config = dict(
    num_hidden_layers=10,
    hidden_size=128,
    num_attention_heads=2,
    num_key_value_heads=2,
    head_dim=64,
    intermediate_size=320,
    vocab_size=4096,
    hidden_act='swiglu',
    norm='layernorm',
    norm_place='pre',
    norm_eps=1e-05,
    positions='learned',
    qk_norm=False,
    attn_scale=0.125,
    bias='qkv',
    tie_word_embeddings=True,
    parallel_block=False,
    init='normal',
    init_std_qkv=0.017,
    init_std_o=0.0038,
    init_std_up=0.017,
    init_std_down=0.0038,
    optimizer='muon',
    learning_rate=0.00635,
    lr_mult_o=0.7,
    lr_mult_down=1.5,
    beta1=0.95,
    lr_head=0.005,
    warmup_steps=200,
    schedule='wsd',
    decay_fraction=0.554,
    decay_shape='cos',
    final_lr_fraction=0.0,
    batch_tokens=[8192, 16384, 24576],
    max_seq_len=768,
    doc_mask=True,
    train_tokens=81450000,
    max_steps=5436,
    dataset='wikipedia_en',
)
Each number is 128 + 24 x the weight over its row's rms, rounded and kept within 0 to 255. Layers, rows and columns count from 0. Numbers have three digits each. The size before them is the row's rms in percent of the matrix's.

# layer 7 MLP gate, 320x128, rms 0.145, rows 170-241, columns 64-127
084:147143143115136118111147119117142137121141149151139124110147178123094152139149135086125148139093125150134084070121106156142103110125123122121173115126138122118122079126099145118120120125134096
091:143150138143156155126140117127147145113111108135120132127156116108130096159130151106114105126151154129142113105160171114118130115143111135126098104105074150100117101130146145174073142113157143
101:126087136169139086129148129121112104171138141112155115128113105103135098132144092117099119109135148135170105126179128146106167121119105165115110118124164128112120149111144089177150111164133108
079:118123130148154098080147146102097157133162107131128123101084121152139154118138158169145135137131100148137126124143127145110110122132163138094131162118148108127145073137115122125106142165121154
101:108115103137099142116156131113142141111137126126102118155100135128100087117092111129112159110145099151176175107114077164085163126161123151122123148119071126139128172128137170094131110113145111
104:155127113095140117113168128149114104133165122127074126106144168153153131115136123114132136094100187134120118109130103126112099128138143103140111126074132159131146123092132129107080102163147151
099:089134149201114107132133131079125120096133163111143146126117131149190129138137139080132103115139128117116128123115149134118154105077116152128105097100162132128124131109134148154074118138140143
090:134113159135177100112144126122150165172138155089154138106073140127183165104120107162116129109127147101114096120151101134147100152125126122146140093115121147083162123152124134113091093157136165
086:138116161143109167076095078099147084142119093142131088120131103158170124158108136089139130102134147116141167126152154122084115117124127171113125160110102113162109148141139147103138151130112119
120:101143128131145120153125109133099131113150110095159116126151097127144111119119120080155111111158113102108091110150137111152167101161078146086139126148105148146139129108131115125122158162126122
112:098096142112145121112134152075130145171176127159168182089133118132098143119122144118174122136150161108106138097105155117134070092110114123101128112175127172127095174125130124133127173119099160
119:123146106187157163108148129070153159129098135110113151148161130103153124139170092159163146147119112082133140120136170098141118120108116164097139171121148142117118154111123154122111130141114159
106:153122117149120104100108169145132110117092140142102139111073101122068149178100166144156170144163112134152094103093135118093127143136128141143131127134106145103090144122129119153170160136124166
108:122141143127143102122151129085154130134159137114116151136158095149145125145077120106116126105111123102122164107137163086105131135111110088131081101108113173079084133120114132159100165168121128
103:119125147094168075105104124118138122151134137138159134120177152126107117104142150094135149119150147131113156154171126183140116129087102152133178122132114112170094102128119134114132146148124145
106:157158100141115157155138142138167135136140113105156172130123168097136128117166112100150138136121145091118101154138109080157116081152103139077105138143134150144134157099121141112132132122122127
105:136099159158085098100137145114115149138134146108117067131098107123104103170140114146170149133123139115114148090124160146152118134120089125095115159120140117144098139117081133128158180145149131
106:101149137182114103128077122119132134148197116127120106117151110151155147133120126131150083103186135173064141116129146146152147115155112116129119113120131139153146130094160117154129182135104131
104:073164120150124163114132107123144102180138104120134121104097112110132127142087156064115104149094155108118152152132140104110112129170141124124111162120154122141097152141150123149114119120124104
107:106139076118156120115132139145147144138103128173174099142096124112084108114137091113142132125114159109122094126133150147111136125132155094101104126178100135145131087124111080131123135177115139
109:095149115097176116141110129103146126126100151136112128127150126159108081122136130129116166143155140129066173129107133123160122099102153124113109092136142171112135121139154176094121139141131105
105:133120162124133121117115116140188083135100141123132149111156115150143140131137152102152100139115100111109154104119158114144146137143136088140093080100150110135103111098091080155112151147107133
096:118123165089132145135122126098141135134148093106126124141101147122094129133130085135139156109138175118096139106145141182174119081146129149120128106118113141126089090094145123175146123112134123
092:111106114096171147102148162144157133156167128127132138136125117109078131124144155111099136067150221140126122144156141091134149129100138148107133111131141117140129116125120121165134105099129170
101:152127102091081146147136140111135140114126121151096152108085184165125119152139126137162114144169132136139146108150109164119127122137157074094163125145129091171124126120079136141139131138155187
116:129101145160138130135132161070149103175091184105083152137122128102151151153114121142124131094159099151093101099124122150090095123116123112100118112145091116128140110138171116104158177107144149
086:114169129093084124168126134135145087132151066142102162128105121155140137138166144136120144157071146121149111089106165122199161088127175143109138132149110146118134136107154094113104136125121092
098:139149102157154095087139128111096163142089143137125151111130107120107128149140124115095104108134142146106139098108144120142079115107145138205117108159133150135119135108195146167113126143108151
088:116153112149152095176119107120150087149132127082164096120148108134123124137138169103093113141168125110111108111141150135128110182171092132105071137181111109121177181129101136128127149123124127
105:084142121157151100119158137191113091143157135122148129164137133176139119102137150199155153133126129123136134121114122093091134102118145124133129144104138130073140130101131109126123118148159124
094:127128137126082096110148110126110140134153123103142099103144157147134146111147128133138104157144112093141122144061118146154102126096102127133125124122064152137121088138088149154093117124164144
098:155163122128118140115148158094180099127117134121121126162144132113137103121098137098097131092138151154113072130156143090125142117141133117124102107127127156103128145077136056158097101136096117
114:109152117169133080148140097113167119144145080129156155116152086098096093149139125127152117151125172153172093102068156128136118126137164126136123125126127118140129144086090128124107152148099135
100:114136107131111130163134129189114076191107130096135199159133091136131128092110132139115142137150095125121144127133120149151139130128125107126121138103073166102111098117136102150153152095113129
108:168164140140056091102127134136140105142122132101157131147146114176101125153094114087115141102136139099138139093149105156132089122140139140157117150113104130154120125129148152138112138114133166
106:144147132087116129157130170150152094106166087140148127126126106123095128173149141116143099130127131159139121119151144164136121098120141138163151155132116122122147106132041159137076117165142102
091:138047102137155045117163130166088095170131137112135153125128133145104159154132143143173133158152122125216121139108129109118127089126153124169116129103151100174153162116132112141145152131128143
111:118124085170194144136135121143180125090128142163146184096111137144147134174136133082144116139157157158118129143115115121124127109128150089110137126125136131142121143116149114167139116125125119
101:123184152116120106169171140146099130126085129106111110167188150169130109146111143116156113095132124159118104073141110115077160139158095100127146122132148109090124113143087096140194191134106122
090:138098135150128129090163116143135157096128168130185140139117089133111115138145121126114103132151095149103154123130114090090168158086097126129154169136135128087104115099108141101160141130112130
095:106116172132176144131160196114116177144153162152133115130107098124132120088087142087159125137116136143086142121124149095128099128127142164083165114113123153097122163122128109130103142127086102
108:117118118139133116135084179115145138116158118132119123109128132097141116138094090114157105147129155109127088135146159145104141121145109117157103122107057157095131149107141121167130159164141111
102:110133117123164152110098105101161152137126091103169126118139150179164092120139106127139134118144120109090113136125162128134130118096112145147120100102099188147120151118115131127098166162134170
102:128070095127102117116100139160145107096134128100113146087139118187148122135120135144173114147101128114122146165119140181149132107128141099141133105149099149130106122117085110141132114140134125
106:138104100131120140118099178114201152145122127150154160136120096110113090199139108148116129107138092095134116081109140126141117148155118141116133164132131134164110165137122131100159137137112149
106:157096116129104115097119099130127116117081142107088147133135156129124091132128184189158121087112086115139124102128156143122152092113106105126133121166144121150124131124103130140160103155179143
106:100155109106121150115166120127115116115137132118124077161116131112143116123099112140156129160125114126180113139130145110124106133146091121122155139147115093125154131124151179153077133134143128
051:100138114091123102114100133120111158124129143112141112182113145149173115109096106082101117108165113128101196130125114166128166167080140134132093153132174125147160089135107122138156136124125122
099:170153107131142106104151094151155121180115120143127131127092152117115128174126092096124139106103080164124110096140113177125120111115103125105136163138080123126131135116125113129116110148127151
087:150107114136143165160095176158187107130139127112132138176161118097144146161124096088115113146144150126105154133148117117110154140120138132133094145142093147144081171117119110125114113104151107
107:147101147141091121092138138101157094181097142139163143131158122121104127129135159096122104093143147119082114146168148122140135125164153109097159121097141166140155128123183117137121169162097139
101:107129135147145136120106140139133143151134104109117095119131111117104169153097102096126175134110134103109110100113099187148149104119126188096148163118124116118087136119086100148141140155134139
103:144149126098149120089115144122145145151186106121149123112105093148113117144061127148119184109146128099126142130112107115118143153096151147137118119120121125117114142126071109095130129132120164
106:150097113154151150106138164136138141096131156111136144111114127134131168122116133119128166104112149117135124123142155156124154127099089145117094128091137102127108135066111143098156126168150140
079:118122135136121120157117124122127136139115152120137097116113093125155178110137137104103120119103128114156109132082150153160115106164119171175126145137159071123125109151071142144144116131170104
099:086110117158129089166131124114156145130118151127143114125122141144107119138117170112119129119110107083122117101089140128089120070163122093092163073108134103117128111173132152138115139142129134
096:103092118114117115132131117094121138158110166121105106089125100126140154108126121088135154141160124132144148108109068165140153121152127131126160128110128102164153118143104167181137149123114147
093:068171106117100098090112119142156153107130151130199111112116114098126140134115128143134123124108121181115113117146125126139110128151075132174188117129113138120107103145134133142125151103136131
085:144123114114174104155105137135083165174147123134140128159127099118121130122174144136098157169140087159124099133138103127112131097135135131111110117098127086127095108085123118148117154101129140
097:079118134124113122117133133143177148108110105153128081155117119150167144144126090131161168109142094114133093147136091155100113111126122130147155127107139140129168119094121108112130154165109135
087:142113129150124079101130093141098136119101125086138176121082157158135149129104184110163142127165098153129110117163097128109150126132081135128122147153128125140135165107136119142111099130137159
098:161152086163087117130134137081113161125128137127097147128112138147140119165129137124162120096117165132144140144101134143103087136104161116107126149094121136130137098108113150114200179157100147
105:128129083128156111132142157161124118141135162130121137151118103120157080167117142088134104133133164151129104058157130108159089141167104123137089127146117144120102120125103100178127158111129195
115:087137132144118122113124127133148119124143108096121144137155183107140148126093141060152111137147108083152111132142163158113128170095136096130155121127121086158133143129182126086126187176135169
103:115164122151111108104111138117080132145115161105144139152093097070107121121141178134146085135114145103086109165164139119153118080162141104155170145155108093127153130117120147149139105147132160
096:125118084130128125142118108155146123155081136119130176139171120161150092144118122108088140139154143130141101108168158168114171125122147124126125155126175098146168124106124120125150152120105164
096:147164145114157153124125124129135162131134104146157117153109063116094124142118132150063123138177130118105101120110156127170150093126136145142144110104108139151132161135078163093127139151121155
096:111146112178196118123145127097143117151154123131141156138149114093117151130144140113147162115148133138131107156150098118125070150136147147136130103126128119146109168146132089115125144184140111
105:141133141093135089085134095138076147129118205118093131180145131131113107133125142135121101150128114131162123125133115092112107095140134113092079136147068106104120093120151166156100148136116133
085:079113120150114101061103114100129133126098160101150109107128119121127068117186122131134152144136153155103128132137134162102163132108114135117135181122186119147080147108121170103138071134122158
091:109104109134158134139154125142121113121133126099161159139137167164143100101087148087137121089111102127136156109115152159100119154134160114118127111153113124100132114118085104156127169123146155
103:113127127094071119147153142153163152134133157107134198099092107116102129121123154096154095130109116150096126124128146139158132130166122138111140147118102123138145100130142129099146156138100135
# layer 7 MLP up, 320x128, rms 0.149, rows 170-240, columns 64-127
093:145103133114168124113109073148136140073094156122121135153137155122131084095053160120155128139125117090112135139119147095138136139107099140134130136130152138127129115110172135173120116103138102
093:144138115100118115140148160121122115115112125140113137118128108131125161127132163136103155132095114129101112110185139123156104150144112114127146120121078083137139098156126043134139120135134126
101:133104150142155097138162104054106113142097117101153152115151116136150119103137122139095127119104095089123097132130133137122142103103147101142139142162116132116123148087122118123134153109131130
081:171139156141075112101146137128136131142113159102159156136123145160095130082136091101104127115131119140104122120124112104145196116125104171138120116112118140116100112109135123166132115151148154
101:116155145145155137135145156123118144112140120086147147102118131186148174132150158078102123116097139154067156098158138101132134175138122136128136095137158113083141123102099118104121128130140166
104:100146151161119115099145133073158151082109165158160096103129163124138150116104128117127141166117105127140141164142125127099151149130084182141162115121123121177051098141116144143079104123124118
100:166121114133187115121115148116143110111137134072138159076179134130146106122117119146149143131140167133126148119130152147107103114095103151126109137077103144148086160138129128124162097124155129
091:135143132138159093148094097117126131092098118139106097130147125108119141131131145161160100097133119098177106102140100124121144128137117111094156127154138125157141174128089129127111163127169142
090:112112095118098178164111105137129112161133147134100142136160064121140141115140177142087102113155160136122092117120125160142172111107154150124108124180162135107164108100119124140093105130161133
114:131134088142157121126141143073112141140128132097145123139129123148128124081118157138128078098126097124149129103131129104098158117077070095146136101133165144137144148123134110156144156079141122
108:107124125128138111110086098152111106103127094154121163106145131110117123141126123116136118184173176144136141102081127143146113116119090131141102141194128135138120142048137089110141139112113145
104:127175180189101133100109109115169151140086136105096100135141126139157156137126147140135131115142115098116134125128153122102124114086118162105115152118124128105130118068130175176105131092154123
110:150128135176133126109173148143085100132103117101106179137135114144119111118126195128155140156123119132182085121120106135138132137107137154104128163112142072108129144153128162155145137178167099
107:117117149134138148124132141119094137159127100120131117153080145142137131108163144109113126114085094129096150139123133151130137115165152144171100152128162083136160139111138091100130129110121105
097:143102107113111151168146149147131108117097133102075139138101142136158168181135137126096097132117136106139098146117129121106099103127139154123073126134171093114170132135126151127128108124120130
110:114135137178167070100080154116138154134111141123089125128146155149158094069074161107151162107113087125094200125112151175114133146082115141155126141127145099122138100124132134169111121136123120
101:096181131105124143096116132148117115144151149120120149118149140177146162129109099097102131103121161073107133094153110146122147112106105193160147140121143153112098130124115112123163099089112103
107:154151128091180158153117114118113145135099100144140127163144148142113152088092103168136128169126117127140128131103085141101133119076160132093109108151127163129085148122098122129122113170132077
118:159120096124091124137107136127101137098176138136114154165151115087173134142155126154158160136108113128203167128139104118131121114108122124082082123096129157096107139173117113115134130125098174
105:128100090109147151108107105144178140115051083091142155130124103156160181100102108128139130112103125157134108147154121131120160122078160115145114125131127141119103128122153088152155109131135137
107:134139106109142128068127141134161087122168122174133166144121126123129165116085166178108145110150121144116117132140105101115120124122085159153107138108103115093161115099096150099118104167100156
099:138134133125131126144179120127120134108084146080170122126120132144141153187174136114116118085124117104148131129118102141095127165127139129064107099104110162144112109125104134088133153165098111
096:128085143109118112120150130123168103089131126121117119153108130103135126135116123108103119130110104138103152123085153101121176217123158193116078129149113121128130143123097135145145118145083130
097:088156125152100133092129137106149144140131106133160109135124087144082077134113167119125150155160140132178126139120094081100107125151123088128139186095139147127176162149128104139117140130166112
100:145133154108129158103106153123163139131153131128132146097109122076125114160107123107139166079184052077183124139125131161146119148155111149121100122141112121075137143141110121077123104142130145
108:150155068148136156119164157117153113141133112129135119138102122093130101151151120126100116103111125151175138167165146109141127153108118110100128095114194163106124092156119133159181085125136083
094:152141121139124126126147127120123077124146104097127110149111133184089124105155178128126133123114156125166130128138184136126124128119126140112092094142167114140077116138101116119143101139137149
094:136122122174132079114071141092119099148148140112147117125156129149132136081120102167142115119125138087120132109135102142142189119102093107164131147158111187128135108173118107113137136095152121
091:150113141128099139108102132112142123116167112119113100124154175112094114097146143152078133114107108131138114133109165110108167136113124062128157175140136132128186136153120109151109133108107110
106:111161091087132163143148140092176154146111111100100142130119138114145150136160094138146125115120103158141120115153129117103159111139155136097093137148120124148111114114167153143165082116118114
091:136148109126126106140113157119119123099126119116154135086159120125103088125113174144110136152142139102125102128129127099158134101123111121177096144150106100147160110187120142117124129127142135
102:103154099150083153109124159172161119096103116144150145172104120151140118114086098083132112096102142107126119120110128090122135127155123143116150152110171127164128133134120111091122125121151140
099:095157157155135124101128118127111109127167146139126178138111141152110127117127127129148087131136176180122128133099145109150147133131137117112113142137132148106154109129127115131118135176182105
093:111116122137141142125111140144126088125120151119162104159167123102112108116124080132170106146126139127113161119119164124156166156110150088114113182153092087155133127136086112163130124119119146
093:134143155117121129119171126156134157139112098079123109119153139126129114164078111115108138137095109127148123109108120093162115154092136127134092140108133130121190153167165118147097128158111114
112:109140166139134157097149128125153154136117111111146130135166132068124107106092114143147090132147153133112147093089151117106183128113112142117155057115114150146152146140163105128132140145118162
099:133080111098100128102118131133104133127140099142143152159124101123125118146148171172162150117120135103141057144115147152127121146138138155173089177118128090125115174121122124148137118125105155
108:102121129122174143134136118072130109141138114115132143135140128166135118148116105138164093121183124119119083115152111083125121109152133133141102125150129154132096148112107122162156082172128101
092:147128105115146120084166120153165106124077078113140144130173100126151109117133167163119155122133118133104154140146112075162137160113113100142106165139143141108131087140184098120182129148151113
088:140157136131131156156109161151184111119145126112190112154133120087153121124140092089125122139149124131125140125116145149126121110131140166123122116116126132072139110080132122101092117141135107
101:150103111160165166130164124120124098154145082108098148131148156126094116063155128108166106156119100174128104101147117087093139139133126131133106112140155160156118101105119131155140144146139088
109:142091124151126091177153123108140157118133100140115104096154148101109104156127131122092107081117140134115084086115102127183105116133114135151084113141105138120122160136123096132161134095095101
112:124128150106133125094131124120094169160101125088119145117128158172093153119181146110104153117140133129173112149106142112183110109117115137120144151139167130115118117144113145128163127147174127
108:122137105104137123113119126160106149120135159133154166160118118184132109124112105150155117152077104111129122135070094057118143110133113138112149150136154143120140088108103096120134169150141108
118:109141122079094139062123141118102122156120147133119109167162142118162145087120144141109099161185139087149137153139163115102129086106129104160146094082115107110139121128121153176103114117106127
098:136124169138147183130141142092114136136127163109150133137169132080095156084112089162117135137131138151087136108138123146082158088122124138122107113166119089123100103143109161120163105091134135
099:160131126143161100112126128160154122100120154144089104122091130125160156124164089111140154151136128139111124135123146128128156122093127094172182091121147119097148151084133079126188152138144118
055:174141155140122114111111124145183134114147176144114157155115078117178149122128137126112155167110099101127161148186126141158171092140142130126132103116139131125134138116110106143093112100144074
101:130071083071155137136142127126119112141132161160175103137128111118153164087157090184125120139108115130135140136085163147104139159129118174128095113095122139149109109117118142129195089172094113
084:099139155111104112165135089113137170131108129092159136120126117176145124164123129120139091091184125156093094126121131130084114172128115186138095150139128128122127154115115155166110139154151113
109:094156131147112151119114123132154131108126163185116125104108148160136114133124149122128135157078137120123122126145107131172114082149140148102105128116139170170135142168140149095130100107125129
102:178171153114138141119102150103143104110115120123130136101175063139154157116137113110169146115095128123148126133126114142168155130144164119152148153097123152139160143134121164163110115138127151
096:100172120134134102123132124113129120122173151093133111168143112156152141121128133093143104127135165133086100145119105076118150110114075166104123125130139147142131175122102151157135135151182092
098:159166134109110118123150102155122117168117105122135151113134143135112120147154169116154106112126186133080153111098126131171111108156164150141122104161148109146129111129113095082105136113135120
087:158148137158116156128127076148120162170123170099139136158143125119133168106098103124143084131113146156093106105118145143117142134122124117126147128115182118114097103136144132156125156163180111
096:134125169125155137129172114092139119085121122135205123103114135077144119093134114109144152128161172145118100146133137130141136142124148161072127092097119092091095096160133132146122101146107143
096:115112135133145133150105125069138138132144140109119110142157127124137166149117110117168120137154108149133149117149106089097157144142081156141113134130116159118136071144102115154154127153122161
093:142105068122128122105168136136181128160092094111162139111130091120135120166166138127113125157140143105151107134124100127133132122143135107124174141119139138137115121121115129137102149111133117
101:140121112098134148096105142130151142137143123102135121161145112119086090162140155114130147118095101090146138127145144135070110149092138133144117109164124123169101153123108135141082106133130119
094:152139120062129122112125108163138118128154123149090077139077102142121127122097131149138162099109123148131126124187128136093141116123168124127111099138188104135133103125160110136121105136162130
097:143094088123137118124104152118138144109138123132101147114117111136094100110158121116160106180142139165143124164128143134144138141120122144121119122156133123159171128163178139161139098152120172
092:096081088134143098147119110133114160151104094102105172122111165121128116103100151107095131147131132170111142092132157126169175172133165144113150129146107140147170060142150136113147129134120102
100:102119098106124123140124158117113125126115132111162155098099081097137102124117107114141126181075119138102140152125108118166159112087139116177116090126154117157173089111118136143178121122087146
113:095124161105089134112152151135115119094148140075094124082145104150105146129098123139101103137147118076127119119131182135094177145136135117115143156098129112125137138130140134143113109146172171
106:129092143150093154132121101101157146098114098130123129103090158144128139105166091101145156117193150149135135129133134133098164173085141101137082140144135094145113139112146134152096115106122107
094:140113106128109177077157086097118098162160118101110124164163124138150156081094119101131149132125175086123162131138134122129121094132135131140154125124134106136111131092147133123089136135157113
088:102090111153083141086152117105123121161191111116130142082131165101129148116134118129124139104136112141163129125169129151145147117117118125168136138158161088155149069141182098120152098090092110
097:109106105182162116107122126103154162152130106085124141150076119159143149101149153098126148075107128154107111127144104149120138151071135143130129116143108159077112158151141137111126126184109163
101:104138118135084178133121148101166098112158143134097139136128116129112108130151171123083111117122107116161184130091151105141174129142121163129137135116146133129119106137133167097163131157090156
086:110125161128132135115164164127135149091091174124077097147116159127150125179124137102144132106119104136071126126113156137119121134168125119149141140138176167119091135056110147097127134163119141
096:135147118136103131165118070139117121129111144135114154075151102138129135151106103109202121176164117125131103132118073096150146093086170112150128135136107114117112140106149102123144118137114141
# layer 7 MLP down (transposed), 320x128, rms 0.133, rows 170-240, columns 64-127
088:132061172131145118110109126169131143116126124112105118176120091118132112136129127145132166145147131140116138113125113121085152096140115115134159126126110101193116137154088148138088149144141136
108:153142111155108125123092142131149100122165163124096121143093152152124094123137107112122088109125134108134122101111141143148146100164094125154124160135129140082118147143098123145138108123128129
099:094150130121128097111082161103114134195122094134158139125087145075171102117093106137144162122156133095151110111174130127107128126172131156153139108091131133160111137157132161141099177121113125
075:126135166118117153123160090112060135133163094125161102142140130141161134080153093149130107143151143164155152109133175128096114122161136099088145135147132113078137175186129178133101076124119119
104:094140111082138133124143145120123120110120147166143121111134130096117085133093114101146124116146154113114140120156125132151155095153114123128181133142182130128108096180098093139122127132178133
101:122108134164093148114147108127122098116145100129151140125126134142127139143122174103157110086124075136107117146141136068138078139119101134157173105169118120132136109116096085148116173154120122
091:079138108081134138145150147120112160176114129124118070130124133159087114135126102126149207132137152140120129129160133117121098146160162115149159134139114102161138104133154162149133126104151137
088:115123125154123094115111137121128094103095173101151125127095118150134122158119133109093129143146114133117095165133106101126121135155175125165113147108082148158095142143123135159101141084096180
089:134147128123157122146136129110108131110099118103146138143135133119153151115110139141145123153175167134155147131098116127092179123190147109100085113156151120114146131105165151107118131183158134
107:179100125105179111103085118129099086101107121143134127138124157137097098118124100084136171133135114125137101119118118146119128127178126131155122120139133136117125105119118130100148131110116120
111:149132120118143147138110121140129146154119100106175148080174118115090187170139126142078138096108135141118166112117163097107128121093129103136138103119126115129118131119124155144065091124079100
109:120108125135104151105160119122157107096118102115082124122149125134130170137146158173113163166099143087105147081103155106118153090101119147088108134115107149136152119130103126110112137128144145
108:126173118161125149113127143119117146162105157142115167089135110160136139113121135089159124114105136109118134163119130170108131087126120160126143117220112114140158146129142137126154130138143146
108:079136123141153151134158154121133112117115167142081176109127125162146125149112107132121120115139188128092157152139174132113120113117114089117097101114100121080129103157130139127147123115148179
105:120120104120087097134150109158100170137095104159109147137139106112142100135165112203161127100101161122148091146186127131122122118146108097123131151092100133137112113145140122149131125109152125
108:099147158162149118108128160116140178110162098119146120114135114150109133157153146150132120134143172097139119137102135126139149125145133137150155121119097147101096130149143071133128147120105146
104:103126148115102115131145123111164118131191145096157118127126133124112125129142154140129128145077148151139120104121130148135114100093160125138085126081096123055143105142135122157124179109124148
100:077149070108106120141158135134173142124128158143150133125158122154140090116124121183125158148126189094142136147105099147129162117110135116151109121123123171136141104120137115153139167098128169
112:104077092145122117154112174141172152102174158155112123165116132120157107118107103134140124109116126157112142162179125123129132117127190157140128115135118121129121120149161129092122156159114140
113:133092142084161161101115102150120139105109106123162173131108104148121190078121139078097139146100123145174054171127147160110151108099136155121115094104114118105108109163128085098143099116142127
108:151146162097175116065096110156125108111138106135141108138122140090134131134178118121093135134142084111132134135126103118150149141122157165102105110161113119125158081079117102136117112133110126
098:156126157118155149136102169117122088125111144106176123116115165130148158123122132101093126155138140148143118135082107088108153139143119128145118102111093143136121147074149149137147142163159130
098:161172164121132119093120107153183128100128103087142121112136205113122116085132109106087174145112179133132132120113089078148110098085137153090141104095158120116147125095147124124158145131109140
092:147147124106140121134108122108171117129107137139132106075123145111121150124115141135111164076110126133107110115142110161086156108117176168137131155116148132104134149131139133099120126094129101
105:104118090115089148142138155130125096127148132121091158069081130152092155127123105135127104150112126122118176134150135128131143141143150078077134153094180118173112127116099154117150151148128177
111:136172106150130150087146136129155126124114163157157144134132111116124122147189152095118118121071098092117118156118121135117115113122114110113109157085075121163133100130130121158165155126129154
086:137156105125123111098157132159157165130101077141151158156156128165129117098177144116158114130159132124085116166155096151107146105143158105103148108098126112142121114145112128146168143131132140
098:125142125147118066101154115128148102088162144121154142132128127099186127121123131116126144115119095104138136137118092136128111089164162128137131129133110113109130086152162096179132115138122106
107:151128129102099079122091124163154116088147114125132083159146153127168115130142181165104155174099159133163101175138131133091142106099152135173119132113119130111143102146113129102155137144115109
102:123158107118154162109165139146099133121168162093070104098132135129120152139167156128111149143113146159161149103119150127114096154117129122127075124141133093140172125123121141157100108092129147
091:166099120159145131125119120102115100102099146127137149138093123107150130147124108131113148078124115069131169110134169134173151156123079147118111149136099127122127101098137097102141114169102133
084:112125077154133112131103178163126115116127149114146126124108111131127090152178144106138140099135119088120091125133122153128135174149129086110151133139125115159107109100158136136157175108141135
098:114110104108109137112103156100161113138141133108173161115126111133091126144116138128133103161146146090136123117091124092116105155122098138120094084097095140134109121145144133113125182112124173
096:150132118166117102135121094129145133134155106106128126082105166112166113184161122110118106129115131169130126095141167106121116114162152133090101111128071162173130146093134144092154121109129159
113:119105120110065150152121130088170140145114122105140112110126175181163116120118083128121124153125139098168162144163089133113153103101165114163146088191127127166122156177073165122108123128137148
100:136128179109128146119129153143115095156155113136127139116102159148105131116142092132139179136107126143152119114130112143131057112139144089145140135134138140122114111106118111148120125125131072
107:143124176089104143109097136161107115167195145104094100070128092167128149174119122112134129136149098125102144126135133085139128145123108148110157103148185103150156151185152138131140186156133122
116:152111104102096155113133110123138131126150145143127144144141161110137151152115132116150141094133167125114168115120136123135119185110098159123142110115149188102138107153099114146138153144126094
098:110101145153104159121157101095098149111135115156115098123148091087110167111175139131122107129119094129113161118166127119127137175160136110086126145118122137131103117127138132132143138109092116
093:126121195133138140100145126126134141142112110159126124122106159144141156121142144136111155146151112115104123133105124117097153112108143097110090110156114141124148105157147137120095141117148113
098:126114166110121139145128134105104142119156125128122155085108098121116148122112113123154136183159095140134126132125134100124117148138151154140122123147125126154116150146118128086069094155134158
102:132129126142127127103097131135145143101161107119169143102103153153108131149107068127133098127094100149109127100144109132100104140115152145119129111154126101143109116164131141138125124091119131
105:113141104155129135155121160102087134123084143128112156123122149150119106121153157066127167105147134128093103146088152123139109149153114138090150132171134118139145144131145104127131118124129133
102:112119127115134139064105138142152117133148111143100104154115131129119124082122116148123111132139178128105144093151157161117158168106151131073128125094132146171083170126125109146147103106129123
117:110093126115120141097132131147119125139097093129167097109154133153143125175115118176089109156144162121128117163107113141119112127107134111199152118105133127113137150079149124145090127115116136
103:106103123152094137103154149133092142105161129117117121133116106116151118092162145152123108144110142105096111136135091152156161143134154115168156140133135109159082124149145132104109166135111111
109:085109124118129138128122143122167145111149158111111116173120105119150150155107137138113170143153137137159162155127138142155127149148123135140112137093129113104154141130133098159162157121166154
053:138126172149093143084103098117151105149158113131083149122157101112113110155142167126146140130125101079151092132147117153126124141183158149135123114111153154116131167073134097099138111152137136
110:124116158160153110099145115130155225160111126126123136115102117117126139164156117166112116127112124134127093154141127114128102163099122105097142102128118148143122086119118135172116076114148122
090:198124177120086130087117128105124114116134117119128139120098171155141134091142134145119156147136116078166126119098140111097104125154148096138176126115120074162099138134150149135151175108109149
098:107141111108105178116152115091154157116118138103110143134133137127111171121125130163104118129115109161100088095148151121121122111124186146135105126126088119169152141160096141110111082142135130
106:127122103165121144104126146122163111111159125102122129144125116097131142122080137129122122106130118086156115143118103127146155128129138119160139126108126116157099128160121147110171117096111131
095:116151137079098114138121135140137112160063102128161141078107124167114161120130109118149139132155158163164146125087123134152163144105150142154088162074163095121179107078137125159121154131112148
104:145107138099149146116138097108121131181091112111117146118118117146127134093126121128136142116098155153133115093141137146158079119137188145160089073084126130116099135128136148140148161121166174
085:124092136190138138105118166100139140145105117139149129137151142090118154115149119118101112149115142143117104154152126143168146154112105122116171129140125156150119107124168109159127099120145131
097:134102137121114153147106164113159150115138110107088165140122119148124139139182105093124145110182161112148109150124133168131117175117115102111138189102115153128083132136156131126088074115137111
091:092114112126101124130134060134146109113122145087143141128149124098163157093090143138166118132155155172130146157116099133116129115173120153149103121138156140137106121108141103143160104145132118
093:163128133182141128110078125144144135130133130163121096152131146140133173142126139101125107114194164159082145092143167127142127100117161115124089101126140164107120125107154131133137122143125124
102:156103156131101114125133120147131144119154143143123130128115118100118125113156138129131137113103137080179145089104174108138101133145153089124152158121105108144124113115098151155124141104073164
099:129154114154147132163116126118190166141113148089153122101132109128128124174084144134121146131097119139105172112089154115092141130147155131123091082111070145147126122129123113075149165195114144
092:125130096118099128095127064121073097142139111141167125128120133125162091132125134123169101104119165157109138110152138125110134171149144076112134112111122127115133088187092109151136138119174116
093:163124107153107176141109089135113095109137111095121134125108113115063143160162137147118134102135140143104146106161147129123151150079153096133140120122113151136123150112131116088135154111120186
105:157056129142146145120142094123099086106112129129138107116109119150134148125143134106118138153149087121127157097129148097129139139117149127103110158170183087088165092132137140141133138172067121
112:154113131122146115119138148199126127130131093109097193124150166140153133112146128164143133114137126119146115089093129124108139135132132135127149152089156177119132150132145134136160105127136132
102:128153107142146092103103107137106101082170152135117105100111163154130090137134096118144079148126130144128168164125099149104121121155128171089124164132106181120143160130108159117082111100122097
092:112142082123170156105082142115121146080121132129123124159169114148131120163129127129096089131126155098127101171153162151146149148073145088109132152137109148101128119139171110123141098114119116
098:142107094155171122104117151102129127118074184111131148140146140152119119095176134117156123129156140136096128134195138132152171136145140126107148105099188117123124113116125158112128117116089118
097:104169127069141141108106131122133124112134064144091094133133166135128130089156141159149112151118134141062142118135098117122122123095110113165099136138098153144094103119120150111132173118164125
105:168144161144144141083104102104112111109151126110158095112134092095130142121130151088149158111161109155121068120079118138132116138141125133179117135118147099134155132137105111121151144120110080
081:145129098131150115132112144142111157136073144174107137125126151119082133119142135110082143139129176141087125140090132120128162126101084125125136143114098143141138132124106099130132204107127154
096:171165138146136110133223119140124132111094136131111134133112163119147143137143091092115151113132097129163143086110117119137126161090119143095133119135140094107108127158098153102111102137121130